Part of a small language model's weights.
Size: 8 layers, width 384, 6 heads of 64 (1 for keys and values), MLP 1920 GELU, vocabulary 8192, 17.7M parameters.
Training: a variant of SOAP for these matrices, 2897 steps.
Each number is 128 + 24 x the weight over its row's rms, rounded and kept within 0 to 255. Layers, rows and columns count from 0. The size above them is the row's rms in percent of the matrix's.

# layer 4 MLP down (transposed), 1920x384, rms 0.155, rows 93-101, columns 192-383
size [ 91  92 100  94  99 100  95  78 106]
[[145 133 152 137 120 132 134 127 142 138 122 120 119 143 145 110 110 145 109 122 131 102 118 130 153 139 146 135 162 112 163  98 158 145 141  79 136 128 105 110 105 150 114 172 128 102 135 124 109  92 104 159 178 165 181 111 122 111 141 115 140 134 111 125 112 182 143 105 103 109 142 128 173 169 145  97 139 107 144 137 118 104 147 120 168 160 149 121 112 148 147 155 143 127 173 138  76 114 137 134 151 117 166 113 178 165 143 112 139 141 148 111 116 104  97 127 123 139 144  93 126 144 133  74 135  90 165 150 124 164 145 150 172 137 151 143 112  64 156 104 126 138 112  87  91 109  97  84 116 111 183 129 143 121 111 131 125 132 105 103 155 118 149 176 137 132 160 161 135 161 139 112 111 102 126 119 105 162 133 141  95 111 174 138 146 123  96 121 119 145 122  76]
 [185 100 172 162  95 139  91 127  84 115 181 114 123 121 154 168 131 123  96 130 119 123 101  84 137 136 115 108 132 126 144 132  90 160 164 191 145 146  88  84 137 115 138  86  98 128 141 149 154 135 130 135 159  87 146 102 127  99 138 101 170  71 156 133 132 100 161 126 117 146 145 110 153 107 104 155 113 142 131 136 126 112 109 118 130  91 107 171 103 130 125  63 139  85 105 104 135 130 119 153 103 109 113 128  96 158 127 173 121 133 128 157 118 122 135 164 119 130 145 166 158 149 131 164 176 151 148 111 123 125 146 100  79 118 115 129 145 176 157  96 132 140 132 148 122 143 172 111 163 140 101 121 121 164 148 150 149 128 164 141 135 117 121 158 136 118 153 114 133 127 113 126 115 103 118 149 142 134  93 113 131 106 117 102  92 126 136 144  93 146  94 147]
 [160 159 129 128 129 157 120 159 141 108 123 158 185 116  81 134 103 115 153 112 139  95  96  86 135 141 124 128 155 129  91 147 144 150 142 176 127 164 125 104 147 123 141 124 140 104 109 128 115 135 156 118 156  97 128 147 157 149 122 160 164  80 115  97 159 115 168 157 123 143 105 106  54 148  91 148 120 115 156 104 127  93 134 132 119 144 130 112 107 146 145  99 138  90 143  75 115  83  78 113 107 119 115 142  96 111 148 143 102 121 128 115 140 141 115 150 120 157 112 144 123 133 118 118 118 187 128 170 117 163 130 151 140 134 132 135 126 124 119 150 119 120 124 134 126 152 168 130 147 114 140 121  99 122 123 111 136 131 143 168 141 118 120 147 149 128 170 110 123 101 135  77 130 121 126 143 109  83 109 126 119  97 139 135  91  82  94 166 121 149 101 102]
 [153 101  72  96 131 138 115  91 125 119 148 142 148 131 103 122 105 126 135 135 150 122  78 106 106 144 136 119 100  98 129 133 139 125 105 101 120 161 128 144 147 143 109  91 141 158 138 151 109 105 132 137 141 140  86 142 179 157 132  90 132 104 118 149 112 133 131 119  89 145 125 142 111 148 124 170 159  99 139 123  99 166 146 132 109  73 101 138 116 119 110 123 145 141 146 159 138 129 124 113 127 161  99 125 114 143 170 128 150 139 143 131 134 128 114 158  85 122 152 115  81 126  96 136 182  87 128 142 138 123 102 125 112 118 109 130 141 101 167 160 122 130 112 126  96 149 130 106 119 155 117 154 156 137 112 141 160  99 107 128 155 133 132 166 152 146 128 107 131 142 146 119 105 143 101 115 137 162 187 140 130  86 117 128 147 126 172 138 173 149 147 145]
 [103 112 129 150 143 169  98 141 141 172 124 110 175 153 133 133  92 148 121 117 133 152 142 134 112  87 125 126 109 103 139 100 114  91 142 128 148  73 114 140 163 139 167  76  92 151 148  89 106 151 124 148 105 148 144 112 145 111  89 152  93 143 107 132 107 135 136  86 134 138 109  89 170 152 173 151 103  89 131 123 143 151 143 110 115 139 119 141 109 135 148  52 128 112 144 116 167 137  91  98 148 168 131 142 123 157 122 108  93 105  88 125 116 104 105 108 149 118 128 123  91 165  77 112 108 161 109 131 129 178 133 116 116 116 122  81 145 183 121 121 125 141 114 124 120 195 162 137  92 131 174 172 148 132 118 115 182 138 140 138 135  88 131 144 153 114 125  88 116 144 173 131 147 145 140 130 111 132 154 104 146 110 115 102 147 119  68 148 133 123 140 145]
 [156 125 107 138  81 120 113 143 126  95 122 110 130 125 129 101 124 169 103 163 114 114 114 134 149  85 152 149 100 159 127 121  93 106 106 104 110 103 108 120 168 159 128 134 150 122 130 151 136 128 129  98 142 129 129 107 129  66 139 117 146 129 155 127 172 136 130 139 135 157 131  97 104  61 126 136 123 102 111 132 133  99 122 106 125 149 150 149  84 140 101  72 150 129 164 136 147  89 139 139 108 146 162 129 133 164 121 121 163 139 174  70 121 167 159 109 144  88 142 126 105  99 109 134  97 130 131 121 144 197 116 109 123 126 144 125 113 137 110 162 130 129 142 156 167  86 152 137 109 146 130 111 142 115 130 124 129 130 110  88  97 121 113 145  98 121  88 168 137 113 110  33  96 124 103 109 149  91  96 113 118 127  96 116 144 122 164 110  57 164 103  79]
 [137 148 117  72 122 126 126 154 158 125 135 131 183 116 163 111 127 120 108 121 110 132 158 102 119 117 130 132 102 164 149 145 115 152 113 131 127 149 185 139 125 124 137 110 140 116 116 105 178 134 170 132 171 129 172 116 148 126 179 141 122 131 126 124 139  99 145 124 137 150 156 140 137 114 112 127 121 105 120 112 129 169 116  97 129 159 100  93 118 138 128 130 141 117 143 151 125  84 107  97 142 127  54 129  75 123 160 114 132  99  80 126 120 136 114 150 141 130 139 127 110  91 117 110 154 118 155 171 147 101 170 128 118 155 115 149 137 126 100 132 117 133 124 144 142 101 117 133 176 166 138 134 147 128 146 111 143 145 118 141 153 102  79 116 150  97 133  94 129 129 162 148 115 169  91 134 114 157 133  98 128 134  95 112 112 109 117  84 132 104  94 154]
 [130 112 129 114 126  89 124  86 144 174 100 159 119 101 155 115 154  88 129 120 129 132 123 116  71 110  64 123 115 128 145 130 103 126 120 117  74 159 123  89 136 152 132 111  83 118 170 170 160 141 132 174 137 138 120 135 142 145 136 135 128 115 145 132 137 147 157 120  74 135 128 114 154 121 150 106 127 150 151 108  94 101 134 100 132 142  96 132 119 143 102  94 135 106 118 120 153  81  77 131 130 177 103 126 128 153 143 124 117  74 141  92 150 116 141 108 104 116 134 133 137 118 186 130  97 140 159 156 124 103 120 110 137  98 188 110 128  77 144 113 127 120  55 133  79 121  76 114 176 168 118 118 164 128 110 126 115  95 130 140 158  84 106 146 145  96 115 135 140 125 116 102 137 156 147 107 156 130 132 115 112 128 128 108 134  78 147 108 145 124  83 142]
 [106 134 102  94 128 110 167 131 129 105 173 142 104 144 113 105 152 106 108 116 109 166  67 138 153 140  70 151 138 144 118 104  80 136 146 140 150 150 130 138 108 135 120 140 117 143 144 113 111 128 157 193 147 115 138 173 124 159 101 148 121 123 120 136 132 122 120 153 109 111 175 107 128 131 123 132 115  94  91 157 132 138 118 110 156 111 103 186 114 106  71  87 113 174 128 128 126  92 127 153 118  89 165 124 157 139  72 147 146 101 112 137 123 124 123 109 131 158 141 136 155 142 123 145  92 152 129 104 131 139 134 129 111  99 113  86 148 151  88  87 119 147  92 150 140 127 127 129 144 172 106 146 116 111 190 115 118 136 130 109 135 140 128 112 116 153 114 101  98 123 115 133 117 100 110  93 127 142 109 120 121 152 121 132 124 129 108 152 147 144 137 161]]
# layer 4 MLP up, 1920x384, rms 0.159, rows 94-101, columns 192-383
size [105  96 100 100 101  96  96 102]
[[140 123 100  90 116 133 166 125 136 158  97 146 152 104 140 156 120 107 114 150  99 112 174 163 119  85 123 163 134 122 129  89 106  97 122  94 175 137 143 150 119 167 124 123 171 130 127 143 111 103 136 168 152 178 130 175 145  84 126 118  95 162 152 150 111 157  84 110 140  82 110 109 168 136 149 134 131 138 116 142 103  88 115 116 169 152 140 135 126 159 137 123 129 147 122 179 147 155 139 124 111 174 115 130 144 129 166 128  87 126 153  99 139  93 134 121 147 132 139 122 127  90 128 138  94 130  94  94 128 163 129 162 123 111 148 120 166 125 127 170 157 139 133 175 173 132 123 122 106 138 139 108 120  96 107 155 132 137 102 110 162 113 155  88 126 100 150 112 119  93 112 165 167 143 114  77 125 137 114 157 135 149 125 147 145 147 140 127 121 150 143 118]
 [123 145 113 129 117  69 146  89 171 132 171 102 152  92 131 139 145 176 138 166 140 173 147 113 159 167 100 119 108 128 141 124 162 163 130 149 111 120  95 129 124 121 113 179  89 144 119 122 136 135 133 114 129 138 116 118 146 111 125 135 134 171 118 149 130  95 145 159 135 150 117 131 132  92  96 107  85 148 166 139 125 144 119 157 143 147 128 138 147  72 152 126 137 120 134 125 129 149 149 139  72 111 126 114 173 107 118 115 112 111 127 126 110 118 120 143  92 143 152 112 124 158 119 162  82 111  73 103 135 129 121 159 112 155 170 112  97 102 103 148 115 136 128 183 121 120 144 108 128 105 128 120 160  98 139 105 104 112 150 112 116 132 100 137 144 135  99 152 113 180 131 121 125 133  96 157 124 134 135 134 116 158 124 115 134 147 101 138  90 163 165 125]
 [167 127 132 116 115 122 133 167 142 124 132 167  97 126 137 120 141 105  85 104 113 150 124 133 107  88 141 130  87 133 133 139 130 127 108 157 112 178 162 142  96 115 113 159 149 121  98 120 189 125 134 159 144 132 131 118 117 120 117 122  73 137 109 157 139 104 130 111 139 156  79 124 121 158 104 136 135 107 137 150 155 144 153  70  99 135 133 165  96 133 163 124 112 127 153 121 150 181 132 158 136 120 148 135 116 121 131 125 127 140 127 123 130 138 144 134 142 124 117 126  68  93 141 128 168 122 128 169  80 112  89 145 139 141 112 155  95 137 129 113 170 107 110 139 101 119  86  91 122 135 100  94 116 105 146 102  74 148  89 113  67  61 100 116 116 100 155 131 133 151 116 137 140  73 145 165 140 152 119 137 145 146 149 167  76 160 122 140 168 145 199 160]
 [167 114 156 128 130  97  92 128 116 121 138 144 122 123 125 111 160 174 131 146  99 152 161 138 148 122 128  89 109 126 150 115 132 120  82 156 121 131 158 141 115 194 116 169 149 146 117 137 162 119 147 110 120 101 130 139 159 165 113 114 114 164 133 100 105 171  99 154 110 112 131  93 110 132 146 118 101 143 106 125 138 132 177 108 142 116 156 137 130  92 124 143 132 130 125  98 160 155 134 143 123 139 132  87 122  97 115 169 205 155 136 115 168 126 146 155 139 139 127 162 153 168 105 114 131 141 141 179 138 104 113 140  93 163 164 149  97  78 115 116 113 102 145 162  85  93 121 131 156 149 127 110 164 155 102 142 151 105 142 131 137 172 165 152 106  95 157 139 142 119 108 144 140 144  90  90 139 116 138 115 129 110 116 127 130 114 140  76 151 117 127 143]
 [165 116 151 110 149 150 151 102 167 128 139 146 148  90 112 158 127 111 155 148 132 135 155 124 151 167 171 135 149 129 105 110 127 128 153 124  75 116 124 151 127  94 127  95  80 127 123 144 124 158 126 118 141 149  98 179 127 190 148  92 127 113 114 137 132 134 153 114 154 118 176 118  96 152 114 122 124  95 127 127 123 137 113 156 137 148 138 160 130 148 122  92  71 129 129 142 158 119 152 113 102 153  76 117 102 155 111 117 168 129 105 142 152 108 117 168 161 128 115  89 169 124 174 103 138 111 144 126 138 130 158  94 107 176 140 126 111 127 123 129 157 131 121 128 122 128 136 122 115 146 153 158 153 141 114 135 178 158 125 106 116 136 119 134 133  89 162 101 108 110 114 156 100 167 102 130 146 105 138  88 106 119 122  81 114 117 115 111 135 100 176 155]
 [ 91 137  85 151 119 105 125 108 144 164 107 108  75 123 114 112 155 132 113 149 123 124 102 153 162 128 122 139 113 133 149 110 121 100 116 106  84 115 102  79 119 104 106 105  79 155 149 155 109 174  95 125 109 124 135 123  97 140 129 122 142 123 157  99 146 141 164 158 132 139 159  58 138 136 145 131 136 138 158 115 103 111 122 114 154 125 158  87  84  89 106  86 132 167  84 133 118 151 187 118 128 110 164 135 134 152 177 160 149 119 154 118 150 104 100 129 127 143 122 170 159 167  67 129 108 149 121  96 129 161 144 125 146 126 121 144 111 121 117 129 151 117 175 136 148 107 117  81 108  80 118 123  95 135 147 125 107 130 137  76 122 137 162 128 153  74 170 178 109 182 136  92 142 144 152 131 140  95 133 131 177 139 146 145 162 135 150 134  82 117 153  98]
 [107 138  71 148 123 153 128 161 107  89 157  89 166  92  39 149 111 141 110 130 125 127  76 115 210 134 156 137 115 145 146 120 157 136 133  93 175 140 136 158 100 132 114 149 175 126 111  86  95 129 168  90 117 124 142 183 111  91 147 147 107 136 127  94 119 111 127 161 162 159 102 116  99 148 120 157 115  96 106 140 128 134 134 132 147 143 157 106  67 129 131 150 119 135 145 177 125 132 138 131 140  74 148 151 154 148 124 123 177 152  78 159 146 155 104 129 147 141 119 140  96 147 128 123 146 148 144 124 164 136 107 103 122 144  90 117 121 131 126 141 128 112 124 132 174 152 164 122  92  91 128 152  98 167 155 123 139 163 173 124  77 102 131  96 120 180 162 140 130 124 143 133 147  94 163 124  90 119 144 141 125 124 124 154 159 160 134 141 130 117 139 111]
 [169 154 150 118 114 122 163 142 131 131 134 145 141 120 120 126  91 154 135 125 110 121 174 128 130 121 179 181 153 131  94 103  96 158 132 118 129 169 109 119 106 133  86 163 121 105 110 117 149  78  48 158 108 153 136 184  57 167 107 168 114 139 130 106 129 155 125 115 164 129 107 159 107 150 116 148 150 169 173 120 138 161 114 110 134 136 129  80 147 108 148 120 112 132 136 180 149 116 132 112 140 109 105 139  89 128 179 123 131 144  93 122 124 136 123 152  99 112 124  83 152 146 134 170 110 114 148 129 125 132 129 114 122 143 161 119 144 130 132 172 147  95 139 127 129 144 159 100 119 113 128 110 150 142 150  86 134 119 109 128 128 156 145 147 124 160 147  58 145 164 128 124 111 125 120 123 141 152  77 152 156 117 141 142 145  83 116 127 125 164  98 151]]